Each number is 500 + 40 x the weight over its row's rms, rounded and kept within 0 to 999. Layers, rows and columns count from 0. Numbers have three digits each. The size before them is the row's rms in percent of the matrix's.

# layer 2 MLP gate, 832x320, rms 0.0908, rows 645-732, columns 0-159
100:548479462507556462498477463530488545521526522514443500464537499464388558426527506493531516497552478557472550480399574538498530534536491525509478510489506487451500563529537574510529459463520457466510499498541515449495507518415503491507543433499516525530511513472439415540502530458495453534540459544490459563480488418491555522534484444441559440461527565524517518524556408503515529589476462477472521503462593485442517542431501515486436530538489521513425482489426511448504507610524492
096:410444568525522483510506460529499562488491483495543491471473499530464487455509490494485504433574521566468501556522541532445564539503468510505532544468509415463526516541539535493522468477541539549542563520585488445583507456568455482485518463459495504519490508482537509486569457474530555540449499481498500459473469431497596558477525482468581496488500584485520468434508445424595561522544483538435507538546478489479518486500472468483501466533454505551516491479525479508520420546430513
102:420532525485473655421496486548502535511418480443512493456528507516458538448468460478528517438532540534512482517512549445507523511480463473519458545527485573480456518539482463501563465531452509456509483507495473538517453443522533492538445481563510543409565544484492525536504491491558492527477464468476423479537518385383462449537610523477503497480517521477480456508524490478501548498476502548538498452557568535567501518553578439539460506584506480444455461405521528510505498485463578
105:456481449522519417559490564471499496496426553459530461471525492425462517448486473508519520485527491563438477488524484485532513520493495521511527410488449521541524492590467646543487498455579508485462460474476616482532476546443537512548480529462536546475442476461509534534476506481502478428513504518532447468494528537524468526572518455535490441520531541426563552507484450473586454511470441465466572520558483513495437521450555461492439467423482490535501511560448522467450507572519542
096:456552490510432529414500443523488474523503507451529517433473519482477496509556494495496516515515529458583526495534511433496448478500534437476417548484491488462481421483500524536573533494515506442526469561533501580534502452495474495461467472473584524528508465519425541465445501474517510498479462464385506459435518450515586513534515474514417528415548485555483499536520418542486485513479469447522516492521546506487474457475527536497500454544469485481577462520485535547454460439547534
108:379535515598555499508530460490535496469438507564524451491497450467494508514517441451459484449528503552502452542568507498483525553470531516540501457509501483464513473475522531499564463525483507425532468497518519593518475516475490498451510515487535522449541509502510498555532497514503482489443491504464477485481415484503494583471555507483556442489553482524504397498516504477568610506498481477440568505522515502444499413470585544521506430476448415542447457472506485488503497563487540
102:499419522516558511531504497479505487537454532475507449525459471429479500443527515437457509542502476476489530477428541538502500437556507509499439474453474536557490455505542543489563581447497497442525527506474571479537522501452514450562472463491553561495486421504477460470500512482478565518462502574402503521400475565492549525559510450542408485501490551563516520483484461523516465528494551534525574513494572517446437512501538548485488500578501526550504483554497510494398502556549506
110:535432455521511431585489526503460489515431573524484450444495478450556484512493491496510518477541512504500590521470441535592477525462465514455535470482501567562520460571519592534476482535494476561468444473513551584506531460494528496564470490489489524470475516473537470497560438510453474504536508476569522476556472570487538468470466450559525432469497536510520488463538463479620487506499453530463523427473524514489470503502547496540510440461505446444511490448465478438510477558487484
098:437527490465445532478494419448509482453487576471464543511537457540462514500506453494528513521518522482516511411467551485510463545549507513491393497433586522539501535480571543572521536557447589479528462521552462499510469497534501524480470460550488528570505522498422497433516506452528513549428477492509455410433510453507542490570506547507453511528543515578511462565472519540517500541521500502537534531519611475527498506433464535466540494537530548467438505518532468471435497527548497
098:484423552595528449465539527536545527485529541500494448520474511452367463540518499535593548442559502618487481461540505484531520521466466465477493490488484530481600489519490528505485535512549454426505485548510521510514504507454486484545523566507532489491469470495493512571513501545491502523483509519472535524493534421464475565428509519487544446471454540481402507527540456439561479496409503489482565482601520527518438477485546465548456435496562558494474525492463486439516576464512520
104:473525489518527530509410588429553466435570576494522503510482479519510554507538458472545507513480572465447491407476545490496409434531591489543507497461453480475503507504514492460490457557497503446547498557554467478480521525436516495528564382524478506522516402509487518390513527530572525519489446505516542511533545525494549514475464510513438491497553524502492463568484505510519520442375460477539497528496569504471493508486424489463502539502527496530483501468522444481438537525512470
093:473503517538436560534590556499482526455517492505556513494576512495456581508478498473485444439539489556509540478535464550494515565545544489428506532536532515463455506519482528539589487488438496457536481485492492522474534516554553575465507428511511463488476439406469532537586508576524520510496511598464486512542448430492490580459508544518493445472475480440421492484555508453524531530482501491519556443480563509568546464455519539523533478489458512399495503483508510514477534520450464
094:491601367487512520536549446454499492475423424479473537464536458569509508522447477556416519513488539486493451455491507473546479513439509505463475440533531537474496495557505543545551470499530506583499465517540538558574421536436476489511491460466441484492484572503500424456545435395535468466430491492429485539484537522506584507500480426577436538545522466471619482469527436545501510480511557475492542522495553458481489537475455468485490493530443510433477484446537505480517507534500465
101:512524462493518506520511545542499464468547465521527421440503475632453461583486452497540467451527492506563478436550475444493478531459465505537551513514592500441495432521455445497477566553503472506552504503525515534552457503451466513490594499509521478477512499505563469552454512503505501548500400491518524527497552522486470503495489532468504500580526459457494486502537474548503561479501568526512492531508524485510510510510466396480575451457501483432487512444524469442513462504452502
102:534508493446478472480550547537517544432427498431517515504451410421432532481462512497548541435522499517439510456529491492482517484498546442515488578498538464412473495580511490541481514456515474407491491534554555449485474499465489482535519510504523574465499574494504483498501554526476542513504524481523480529480538436502526503440502577499504487472471487590514518441505475511487574478379515537474482517609560561507500522430506522493446494445523520457536502445501510440527527539571542
107:449516513517503483472567455519469506498443463458532461535449467507461493493559440543476475557515493472520492500576515505516563532500448522492551549478523530503488497419448465612493541531490504464561499494550477463518486455478461529455499514532503495479565559515561521567540492528468491498456518550516509499508349443504524554518490468532520474460526509508416435513561490447529565522538548558494521550531514552527444453464513463530526469471474409449446501453487519510479480529470525
088:500581544515474502462495599473527494512533406507431453504604529592441498539548528488506478490487541601534494558515534531473374489519576509446535606470455445454531457490507527477479436507434460433519510534495517508465510546439497472496524423491522535584481447521545464447504541537545463532487458565552529487459436441471479516519504512530528469569550553505445465516522549538539458428484533477478514505454575566513464489502446507513446469476480466496537482485481461467428512490495520
068:503443533469483508467431504580487535445602550565492524490553487477501506472515536584526486414526468503524500510492432513485490466488513514540553457518544431463533506477547517448535475500449514559478535491517507482408572466490450525537469454467454466523515567431522441442531387494558511447526506502503517531589545592543647502490523453517465557536437528454529459483465550529478499471452438503555478557564541495420489486521508550508512536506529534560564478520560497417462445484494497
120:470571493531578526559530450459496463508485509478541461510486445487514491465507491463548468510576504546560497533567486461534503496485453445525490457528394496507509479500490538571490528492563533470535513519468550478463506526445489536477489499488513470483509557450473454567487474508489464458460469556551510513501529504497531484559518428503502442432502530507560512528524440470559511471471514502477575497411510446410485456455523483504577471490489404449423532539432459369499428559509555
094:385433577519535463488564530541472499543500542454488418456494454518385528473513460589577521456532546510537521488513484456601472559515490525473467515507516472491521511531512460499494539491473406494497523515504568472545486490454446494524436575484433513496519504483512582478547499481494529577535452539485487443562507429517467542473480448490535524524541493492462484525544508483473556503423481547523471542594473550462448484508562485519484501516513490497511501458542540525495514498472489
107:505560495498521480522499453482457522552490483480553486435486475500491476523530463406476491514539564528500438477538512444579555567492467503508508526533508557548520500499468501533501487514492522470514473457523508450438488558515504523533523510498487469395491536473499429564589419519451496433486472473469494446467484463532622446476597484569503460502524516529543497468500428500534541476491547481473489488617451489407509547476504460548449487500502468524490521466480468441556486556443526
100:527519552484509530578446435504462448484556507422466504461456430453447557551513487484550488497497531501465515503507468538509534510531588535478407457439490550558441472551484587568565543493478573457432460475475542482485518480521534461541511504526522529551516495497529533535470503475416446471516483492474491527522521510491572448545522483466496516445468609512529546509441443493568530539471533419519528515514534516493445551459506547495481466551554486583517515496491460400521508542540496
108:514539445583479537523500440398503452518485519473559506475493482598538479482493428425497448451510513583535490481526441459498584520491525576485569466489447455489456480489485470453495477520524554496597434443467513464530522508487533547513529522525547473420544506492530456527506509526483418431422507551476519395493537541493502517503557527554483519441513539453508434485484501513523502442557569467524530494483524496476494473487427443518480421491492497478458492477535455446500411526475496
095:486497526592512519505484468597529564477507453478485493530539432568498418483482463495452472526511540544552480490468499512462441502559509510412482488540463516503487551493453455535570519518435399449558508541558535486528461494509465526477551460491573536494558505516518536528497480502570420469428469436537486510499464469512448537482566552527507463486531521480398440430595524453514519454551467451545516519532506513505530408511509502542518467483472456520486470377598456532524496509503528
104:455492483450550530482562458484526470477491527441516513523522432532509515429503442478484556418562587533574529524542454534461532518459489517481519554516536447470496467501546460525468562555460423432529512490500484497505550438503435493524480520508496473425602544549497541543482473614570476518516504537567529453518485481498525474433549452507451499461550507470530503484594432543420517503538489489536578459518481513469474456514518509479498431475509453447511475447529487484490397487451527
107:492482557454497504516500506519456524488528500451480466484472443504458525403481501405536512481464519501452528429500492469527554509498530544402492449484507476546483509526472557528514588494535551393484462519513548470480496467463506530503546485453498504459517586479485536555505531481436573540515489538510405554485491480431548524535540478512521411453515573505491528493498485476569491548504469463496547507535587456480501528454522584436482488538538485539478590435507429452532466580535521
100:474424502487603526488572490497497459539516530561521460489510448561510530471501445507489515475631478472555450488510462538516508535529498569515545486488559471421525536516509436519527464523485507546499544466561504546495488523516464482471508508474487529492446522525536484540512504542455510495409489473444570499515513484477549526477472455478493464464540513519475449489512509511480479590460518622506561515477530468485492525445488518528449450496424463501480473495534532495589404493466447
088:469468494498500548490517522483507454552519500505555463494429508501432513470482479453575549518524469563531525493498478537455484478475488591515529550459443447429533585586486600448483437540469518488499498495524502437438435506532407528530463463537506503535490487439479425493466456557543512507503466471479508475501449539622533446524553531603475466538473538489484509506501510474471511484429456457467491532568555518473499536491480534479492521483520507506453503520458565574566513495483533
099:471451427470449518520508547536492518479554546501559447434515531498475529533478468516506570441477534602532570433527430466511453484536483522493526521468517486445504524543421530439444502499541506475446457516486527517517541543494510499559463503525513450489488430470456485403452441512479500484504480514495527514536558550511510460474480493521449572535456545491517544481498504476478469484474506463544589579573465526479513510443500510465486548442556507486514486476518492471470501481509490
105:513576463496552541522557470462515474507424541464506497507482534592515483475504449383501446452490509555508460479543525492563525511595523600493503511487472547502426478511538459537470474520482514413581495479458480514478516461425509523522526469498460501422465531540509522520480510482532476469472441506565493470507464383467510475524569506497482516487501464531528408522527451477463573474500534512444516458474496454505527548463489463535487524519498495502444506417503538517470406534445523
090:538481516534506491529522463532462452502484488573486448502452509458487543563443453538502513444565498479492519526499468472496559494540496551496516430431524524526540450507562587564606511491450554466432532484550461527457496506594495419613459521511449473477530500462543546446496452590476492570450530512541466478549473527473567567541481477496451504495502496528573457518486520496576535558500549531495575436492540490502448519448582537448556495543461475468532493577521494430486471519540508
085:512591501480510570478519446434536528397621550437541500480553501604455498492506454429534522510532546493591461474421487491504497484527493530523446512453503426427492554542475444387516502604414446467561500490547495458458490548458533567517498473491490535518532458444477407434512527454563567498477460477455537492492519472444483482468573528498496498492461518523443494520444506417452516464490481480435514557526534567491499553537450467491491533568537494510496473570488485484472538503495495
114:457538520465558479508457543406456503436487535508452449496477458497451488474496492492487498489494529546447563445512525472531473536468484545478486431476520547484507478571544548589473529512458466460573471535565515413489479458472483489488531515460467443440505517492470522487454569496524464518467412542443524455499576509543549561579509515508511452518516485498510523578463540459582547504478497517514467550488562525449499537388525499552529506482554497522408565488472523507469480520516534
099:534492496494421519507543488467512452594595512495483413480545536439476537544503457511552531490428471519476485511484375496532452435578496492472452432489536455497485478502464565491552538468544489466467515561446456553485542490425556443549518469506478493476462458538458462491521496505517522533512468478469530519507552552461469514449526413536393548504526566504459484515495439560490412577443484467590496520494537473510420499505557511415493521418523463515561489483468475486436488516557479
105:489525511540512549545483506558532497516503566488488484445521513512453489497503424492485507486502525472497469398479490456501488479444495443511510570511495453445463492529424447585522542520460437425459461536489430542417542548509510486508508498562470473475476470518490563509465484511528465532444502465525543503459523421473466576507538486480504449469520513601491460562498524437549508421438511577512499443486520514512507525522568550536532532522528457485472539446495529512443537521512554
095:552465436505506513466490466529475512491544522457418530462515479543532513460543411447539525500544566543534555504537463495490515514519495495453519520494517451453476537546482454464499496494435469515543585588516498540498408509516450451528459491539485436468510567519544515512516478471528542461504453421506545544552454461531509483499494483594486502449522505496494495543491444433471509500456478523525505469511446478483452418514521450503466486474511504510449439475499510515588479460470511
103:515467506563546425502462518491493462463538506517496503485484394499461498473480476478570511463533495542575537514526515535454512411451590549485547499464432499517545478513565522567475480470469554461557546507477491474467457526527485571487479479499531511473493498495505536464448424534582509504414476520369488489462543517496576488480527539493483454481514527497498511470473538503569468488490508537544584475517541447469473502426474501522578421532497462524461514517473546460530536494465545
101:543394491502447498520413498487523429567541577496510463509462433483539522437495453487571551472508518537476532475525511492494459478474539518549537481504451472520598511601504541492524486525488551503521555513501518421461510536518512426529495529545489491508431475509517490495438399485511480468487480493406454495531553568449610434519524495594426467415482523513562506568477493444560522511466530519530565461522578488446520515510506504450475530531488474536512522517502485458513498490526528
110:431465554515553504518466435476449528513435541538469473474486516507510531531542496485479508528512496513459483525482487513541562458489518507491507420458540504486533449554493580578563491491476498583519404535493560497549534485504506518498476521437453483499480492531532475520510468451471513518473493499516497531443444548502557451494465420532503490455486537478550513460521492496517493573504502546541533547468468543473487500459575483522576447455449474459419503475533510473529471532489448
100:508457458503508479455490533473526474547529473503501463539442490444495517531499503466543483467554500575446506523469464453474488547441489557495472525508488513451590518478528496543470478518520476493578439582505531528577550504502454519525509494487533451481503482569547449546471520553528468502498449560491562502397510522521468506480451529555560467573533495482478528510595467530502528459470480556509518498450522575473457454529459489508470486462459498457462455479466502384440542528455428
108:506433519480443381515484543528476493524442527499510461445484498515473490502491492556502567527511491505483496512510516505564475423494435439472491522491458434468473465505537471538620465539548470543501503587477506452565439490547473537513541440503538519460467473440508490525503435511472512498476494559447543534508526448475565492446527544602511489521536496490507490457510497436526410515504502511467527561582504501524520564388501425549502551538438558531526530496523462499548475541415569
098:457517508530509473495492473415522525508442492452552423483504452534518446489534491451444529512497518491568451493486483501501550474508505548503575545482527461476441448455495518477496596507487491464564482480507552424579473549464530507476498471564527527439454504467545450532580434535499508475505490490534509468487485551519491458514522471602448502428552545504471497528567484549555483553504534503519500504514471545558502496531523520518465397505481385509492541467570432477523457483479528
097:466497585506499560455453442532576521471447447454494432544520485514479481458550460512545455511555563521472509543477470499501506468521569505489552517529537496468534454475477497525477523529465521536510519552519524482536493511503535491526463526533513472493528523504594527500507419498470495515522509526515580473558507494481505519484542489499522567484518545496428362463523526522534478484487531532594522514489484592569466439572470503479537441537478434489490505466588494487488529464527467
080:535465444522480550524489470439504571532522492524462484556537566490446459488501508464482504499473541459523482441493504517466457546549546615465609464467517497491535483551498517481437467501537473544524534552528504441546533411527564480442470481548507592470461457440455498452494527527563474494519440460548448457451483470486497511518512537532543474493537525495577481511618479491513578533423489485478463566510461465513462533486442524530434553528513516450485487489503418503555535506446511
094:515488486480531517495506468494550505416486522477479524536487410523488565518503501520567440458461552539502505480480506491481472442526562496538436489522413533453586520544496569521458435483501466505512518503484495445446510420517504512525473415506485472540415426477477603414515489458467502488561552513498555528476517501514531499485472535478560499543456470508505562550462515452523542519483484468521542470475529491443437461458461528510516476498517541467490479513491532497388499504561489
103:506508544490514484529471431512444512537414522524482468501420538475495570551484468515472462499560532491563479555513506489488491466490502488482457516509481477497497491538537543569567562507470504484571530543466554510510519450498520467494546519507410492468487521472472473453512447440527492460460484489597550564565484476504563427488503473551474516442532506496528504487510459475503454538451514479511507481496508537505498596503547520497531507488501485511471533488498578461487410528510513
094:454418506553449537487482557569508507497526482507573514490508490533460498479501498529517469481569503482530473472444434534447504470487466555466480520441582501481580426509512520496558496537483502561509515577526473539484487533576471467519401515478518496511477471494465474525467463501537520529478492515448506562553455561474542524520540503469432477454526523566484501469469567531485538511432459516471585510541505502480456498504504523402506504534482504504473467451546538540540510509519515
098:515458510520447484468515467458473532505557470470524494477492496514548493469523440489561551444559525527568496540507473523445492513499448476450540542502512455514491467479471475477437478473453439512560501572608499500480454429479444475498469504521482501431543458500536521507521504546499484408505500491549535503471486452512512509436512531561489492508552525502423416463583515556469519473518518473519513495572520518483515485446458518524534494502534491526515494468540476492580445483407497
099:475493550462557594468416473465468475470576536597543565418471504540503556471501405449495480510541558534545546536495496505484469516483480553468494411448526468446500612458591488504502533525501456530556505539512505512499512486488445519593439460484513451539487502572547456479495458475566528475492477508499553479512508504457478482485476469547535515540502543491573468553566466482526469447480554540517530544465479525447465496479472439458528482490427489560431473565546479486509452527518463
107:392504474533597504476518424490528469494434510551539497494505513517431500555554499520436507475578550489553460549589509534477512572491478547487518513477553525493518492501556514566428460523431430554543471470548539531512476517483480557431477522518500524392508544459543468557480438523477472432395469493523503502496488554504491534505534509495518542484569515532436459478625483511504469485499494499510571491476500528511539489487515508511444494573400506486477458474589453521551432503460540
088:514404536533577473571489532479549484515446479489468418488536508501575494579473540507520583543495502504493623503530473501526503421485508468513550452514563488485557394526491550518514512524519526570504523497516571534616517482513475457487490482461493452486454487508474528517466433393544559514580514488514538581474462551488495491539440456521481478489496468509585511475590485460544474536532491503535525530447549457479482513473532512473506513463479507505525489518482524432482511492552496
099:549525503511492479554517483490541487438559522491504385493511499493509573498480377475519462466567549528518526497500471423469516461509520507516496511523456520507510526562502532495484496496475550505516455516548462478553426439494479441514518462498528503481582450499518525526447489542476415534485498519553462478575647458393489483478514496483482481487490592512477407534485551563525509513500562518551585457495550492512424548533550522473512518453517513513519521416523396480484492498511428
103:518495498515503526524460463467496480506485496505545477507515464482475455507563475449583477508566558547513495504491498518523506482502499497502496440531522538500526531559536500536566537531469587466483531487560478442485446535498460526552433497512477464484533535444495464521545507441531469476408492490403514472505477538577612552509586490548547464555509511512512499541490485507520534501537506431504491486527548475477475531508460506480493435563521495494434487474535532486539468516521561
106:607435518443442466538484525516514465470486515492549470517508521520446553521483467503549557511484469491519493506445516545510442435618444551487548509459526407405523491499491457528525459556496476532515521536576444418505478521512482521494511454469535500503465469463546477487480476473506468491535436542467587526512486402481541464490542466562528499557518512479493412438476546459528476478499476519478555549567542555514514526437517421585554564520471503507511488538511511476503516496467564
101:508586484452513529512471450511539456466508486475461491503478520477470508534545445454515476423550442503511478548521578501518481554571523502537536448467515515485427533463483497493475484510496502439561547515487535488547439448516488533511535490508552471451509455505554457539503517462528481519394484489469537516505511433484572553526549511547574424524517466444497443541525501511559509494519507527509561437458540471460478562533475487556434447478461498494483467455489493462573477518512539
100:515408532529542466494559467534506556518460505540483438551494517495457456541552461467408470456481531516543465508517473524519572469496509464491492498525474584511541498461485551523515497491480509537515462452487571462565464529540450553495489528518467505501530551472499589494552509541451495478503490512551504522533483556397471544498479472537495495474469575532474474476535506527540452541490490536536497504480475509595475474498587481412508472489418426504539479511573469475525516552447452
115:510461554544518550509479547546485526485445528511508491460444446460470489471518518416546521528540490587463571600581535495497579474504480502484537466480485584487518444529543558540518462480492551464504499509507559510462486513548507549521473534567519484383473550542526522520525487497474512445425537493476420508489426464497539551483507499500526480466509545488540506515573496486492475467534457528454623430516538493469443406415512521498507468475494434550451543485501484505571439568469538
103:503485499467500507499463517535486489478515518445444474488500469477471587432502482500507503549548476518453546424505498505575469457489469457473507469579409529466541514545492573537523529451501507412466469525533559507473504516482528568531505481501495508539541527529485515578523488458477502519543502542424429477510445460501517541533478503483544451507471524522548545572461477445538507485488439524486504483535541497506493494474523525469455481505578515507423563524441522539494512604595478
103:491461478422473533423505489480538484454538525514439458500523549580450551501508451517474517515509563456572503514460417551537443526509507490520563529478503469472498518464449525459512581539492435446498562552475558513564486542424418483452459451527558534549504452518470547428547509548588488481491495500502477571488468481421446518509436538548459517540501520519516443510522457467426396530492558494510517565496507535477480450494505510508469439519500522540448470542562494494521524499454487
095:405556432553474439487447507521523514512494472427532517433485496421488520493536491488475542494479498524487472450509480528518459450499462484524492509472455555470542508527498543612494520541517551452486460555506450529513450486485516524504522519507496431508488517499483544557459580497519524527515467549495512469435504424459521504567529475492533402540441555496576512507456468466544507486496548546455564548534539414493428474454509506588518514507478555468488502451411496474476563565581538
096:525490455517595538455488484504491474448510481540520467509575485480464540449501418420530458511593556516532492483501481470474477518559499516458520465492575506491513512498467502494488473506410472520503473524593521511576467514531454525524392446546527442482575390536546487542518489514606446458522516455447515499522494490513551498539555522543491498556574490501447478467561499525533516530515476570556484582501483604495392433489484453475428506478452465479475494444583448546521519473480493
104:512356474427505474587475533496515564496478528534541436522589492486546483465512471514500509513587548574518514497505413538527517553474464499501486482568564524459477555578498514538518573472521467545548504471551581496566480462515475427481490510450480456483564550476534499534489501473488517427487475469610522486481509511518422504449480482517557487444553501422532510449533494462488407560493489554485480589527489575519475454454548440473465479449428498484485478460513481440523483503475504
103:543498471474514535507482486483493482450570534483436547490501535521540525484545513427491531488549490476531540465546498513468532487502466544461577490494494461437472530609516472518524510501529532526497524517535488447475523498480466518513508517543537550505437472505569429433517421479508491452449502472509533511567525506524580575519569525541535496447486543505553491521468429456453481519464474457515505506453502496438484483436463449495454422516525484501472505516524503477485469522537531
100:512560461464587567495522439443491542485488462495555475547597536550493483580508428420488521455509586477517487448485538496500473521551539556400523532519515454440480445478438485494472477546473468460555484408546494471521503507505493526434414452486481461500454540515551579475496479546525468454439497510485435435484488512521542504472579485567478544538491467511479414485428475528503564465502441559549564496559453550517500538499496504510481525534528428474527438418583482495508524482449528
110:455489480429498549515489536460543551538476533481525471524499490444548499497447450452488531509613552529539446525507466528547556500478504504452570485508508564520520550565478471509470529466529516542561479550511563464476516493532451475468465502511504512535487477533543488558493488455595424475432487544497466536514486541417521477534506462493493490428532504453506506494516463528507488529416515496538551491491474532488463475464528414409454478513503508491505453521539540513558486505453449
086:513426512500561490498451442428495440495542489573489399501543540523480512539470505444544503471480492479551540521469470517488488518548523515521553436477526473539507514551608541430495447570495447503493513481561571466499451469513494385530435439463497455547399500517462501439527505455518465443456516448546560431547481531514509539578514483515528509466507567523507486467499510498496529493442475467484544498486504672485510512392490494486434501532496473490544473551579515488472552492498527
093:486430513656547464476548562509532510552477544425499522502468470461524529442540497532450520426510456497493466471463496517471520469493506515481596502452471428503515516503463535496490452506523451470472510519455549453456541467503514447497528505437516549458465509544527522529481480539518510526572479512440537592468549495501554563438464522532566486434532531506506516514527427493538484433482489560489530534547510479483463533511446466486523512497537542509539488445477520417524426571471477
101:544478533530499453491437539536471574453437505506507531503441515487507516484429499449476545520527460514543474554457544511490543435511548439494497464525450498484510465513537519487580508521442483371525505546519484470469457434515461472475469511579514495446436424527502503516483522558493414417499544480489475523474429467528551471433587544525499437491587523500437472551519459498505587450509403503456478458536509565511537518498593491517514469556513434533577524474462512465547507621487542
104:474535480553530454507504514487474554471409473520605504465460429552525463457471488531522499441542464527515493478582485474493524515499442503484538510527448517458513464482517511541518479492491451478581472463528512485442502469496493491473534488479516513395525505508606535566561540491551456453547513518540561447470489502526499552510548459496474454469529520485550490461514511528549486458529511524452555479516504497438520418495457473479562388462444418470502513457506489489599448550455528
106:553528482500478507556549589495537530478565503540546410516507542482513533532394494496520516453492459532472477424556459517529505435476507550512566408498428510419516454541493602461467491521544480500458427511484555499544486474488509459492532488548465558506490588502540558477447484550452477473526445474448475451478570545489472519542492478508458438518541508459493496489460505526531535504401479480533500481472557479521501504465463503451467495416461541514577580472496478462547581556518502
114:545470489508512439529455530449459492541465463507533510489480478481507481452460450448448509472553504542467492479548491482530514527469432536476598452531478537527493489514515538526465498511523505554523499451480559478525448489468457480474420540495546574487503487599543509565506475488467434507535490465518503539491529551501528491485496556508523393508586492460581549460575530527583522468516502466484509423506468472438457434414477427559477444516495455515511492445461480440577480560432524
107:505498446513522640438505512406513511526500551512549462493486439557513468497458440454482456604521559494490532475444484476446528464470493587537471524511524541438504584519438440456570500553506540474460554495531458455486546524545470484518463481555555464524530503465516394472387455479551589488485481504434508507576539570503560476508591510456493511454556508519480477475470486497469511510447507518542529512521501532453441483472444468495499526514527505414445490536520526472540483469570510
089:551436454485518501453426491461495549538544533507437475430520497496533560469457449504477470530552513538563531495526513493495429529477461537495523573511458443473473524572549505480437388429516475534532512495502530475487457503524484495493456456495488512577485520489492499452521479471628503378527493474413517517529479543486537441516483474518486440459513527525541553535543538495488575468458470450531472492492537492515500495430498471508494501475471504461468433532482509530478444502486510
101:432461546576520501460502426512518487501467499434490504453511511500456468527527438523503479507562575573534465505495513443563492460506422554520512543492528515480524470458459488528515595571467463537554500523533523518580533487541532494508521483510456455549496533487594524495550454478474529544474525564457571517549487502451516505437529474504507499485517535559449434426500502507560460539473530541519498515513533464496428483503485471548521356534442462459521472430549422499462476499507498
097:480530486446546550514523526426465492399522504511403468495605525491507558473521490414518464516575547477539515475488477524533522516575468549505527534497528558520507564539505503532506494566451495531517539506515478491510497555426497509477547474418531536493485505478513446504486454513546530522528411527472539562540479518487536419521493450532475520552496504525579474469504510469550552503456563506509492565429478562453491474460425515505513491572434516486455452494604505501484454494504470
110:478613493487494563523559449516460512494488494446469495487478453527459497444531403470478489500594608522561491537501510487515564520512484572504495522500516571471470490523498429529614491485481527508582508464515419503578477521496514507512586488542543516432566527537549520561507526470501457501467494499494437502490525416413564490452562478461474463543527521443478492513506410584512538466521568553550600506473497493540492479505504422588503403516421409490516524482562456439516464517460524
099:441501549457481523485544469572443532556463465431502458474507443537421502376517424457495465485557546506556549565505470500501527564515465467505488591506547499445470435481490424571466584460432373510509509521506515511537472570499540513492549501479445540453578549532542503502510462494528443494510438498487572536537473463459459516476530466533491496481528515509385449483554555447509458501484473559472523496563477590560505461523537494491558486496483400490499485419571468518506451545449504
101:474546513504530539484448513496491535457577463493506518473477490488433541486467450431505438537495538540468518469525530399489530451466467523426506569522519519506466469554456483498482516495478516468524504490491518412489527509471519473498487516473483550466548559544560452573526454491480485514492482539451521417522525519416517505543567550531497503481513537555507432452458519521485462433458551506494460515542453553491500518490520436498421477452473448471470452476496513446497506536473403
098:508476416562491530475526498573500478482458467472572478495467480482490551467531485492538441571577561507507530443480466472494518495585553516493463478443505492434515458510424498550529545501503524483466526529472509453512458526462517470488449467543481501551550484537483456522459553495553537523535556529530512581560465436453538540527520432491415451490466499485505499505460446473490450586464414504462550533471534554514461471445463509478474477468448549515485484510500495549519494519531488
098:500524526511486512570500520461442477517446539504489511513458420457454526491529483463550505535483504563497480515503510487493539556429518480426530496536446535455473436540478538575474518496491476443535522472493559431460536422421487487490509425468482488501474490449527532478417509502499503490478451531512513567443480548496509589450540514634507414482552567466509539532528458562543437512527528467528522523531478498485507493399473550485549474461515455518443496544474528465495506571541502
105:490462519504494500441473446399521485564460536544482419494561491558500513513510515415511521553521458486506532459521513527477534488569508601421511496516555546581501491546482542501490474480510527568506468531579442450548434558510505535496512482497480475490537555532558458521502461455506513419608444481472499472462497458498508469517489504495480494495524513551546413450447577527513517469507589491537577450479462496461524505503487527494496452533466490495433481519479461515526476560490450
112:486565522548474485543603505485490551506480456456533454529483488515485453509521451448483530547511527538494513480491499442510522509492516448511535556498635572447462448567440497513501508496527497471569440536544485498547520516430463509514500486498464495504529545489577544586422489469562495505531444550574573520496538493480515492411514471514530427473541510456437479487549463514512501454519535500507518549527506497481500500465512431536554484428471418460445525386535487457471500510478464
112:509480503518465488531499523504527491410559485473503487401503529410491554501524504488564466420487502469513510412516485408538444446552581509503451476394467540473509461535504576480517576513495449456488481532492468500522544477496511508487517453553541604500522407526441511521499485476510576478498498554430506533487480470486573469530544508491461539488461599501489477559472479492534535472419479556548481490514549488463479583457561510477521539511542484521515508477484454542441543470542451
102:524450465565493509509498555500548467490507434565573504442501466503544529460509478500545474497498447502522467499442476538475475396484503504507547528500438457445542418488488537497497507490490473475557541538474504481498493452473467548477493433451572523527491479534668496496512487508474473423530482524500578505473512539518485485504514510626478445552564521537565491444498486524515466467532494563434561522436507540507440484506457476469551461483474519469496460410431474453511502518513435
101:496598513528516486529578513433505528563436452494536523495413423561501434478482481494447498466534499551534451502599513509463544508484467560457534514496539557462450442508508482582503469502504416465572489464545529417472477513523505428472516437517462554408492542489574468479471451543479435466522492480558534498523543484493453508465577574480482531464543516462511429482553544541510499516482591470455559466513493446460531473449432461472502494525464425467457553454502478464543407573462538
053:481549507484449496480546451559519541547490534520468459433522521481512510551545475470472454450521438478473472512558484512482456524473527488519575503548416433474445528512501512500422473521504502527526427440586507530559470537516512509479472488533469595499515573534588565511532504469485469568425489468464502466556426443502515545594540438463521485480506500494521426506542524492494527517530526527506461417490455499547559528465479460530465503507430456492522503465464504505482489489503541
106:523491467583506584468472483518421542512486554564515443451510498502534585514477470496521512532527519477470524510486438497507491444521436543479509485465520495525446558555475496512528520458516551575488439482636445438494488481553501492507449482564504524425507477561522508501433442432488499535519502479481532493507530528420557486541541455493459482477548475506500460433517459529484528489543491570537535531482477560430475571528505501448495476462480503375482502522473484494492427524513501
090:434436470508479495553523460549442505526472483513485501501510472429495485523505481526447567438497564483518502476544503456559450535450582512552428473480455576496570525527469526574570502521461533510492515413404546518450520525496469530522488512534533453499454513531496531474508566574529532490450407480533480544430454530437507542535460460517479542558487470549511501485476462488529526549524459558500428537522471570468410444460555482505532462504518459538499491450497568457492528535507507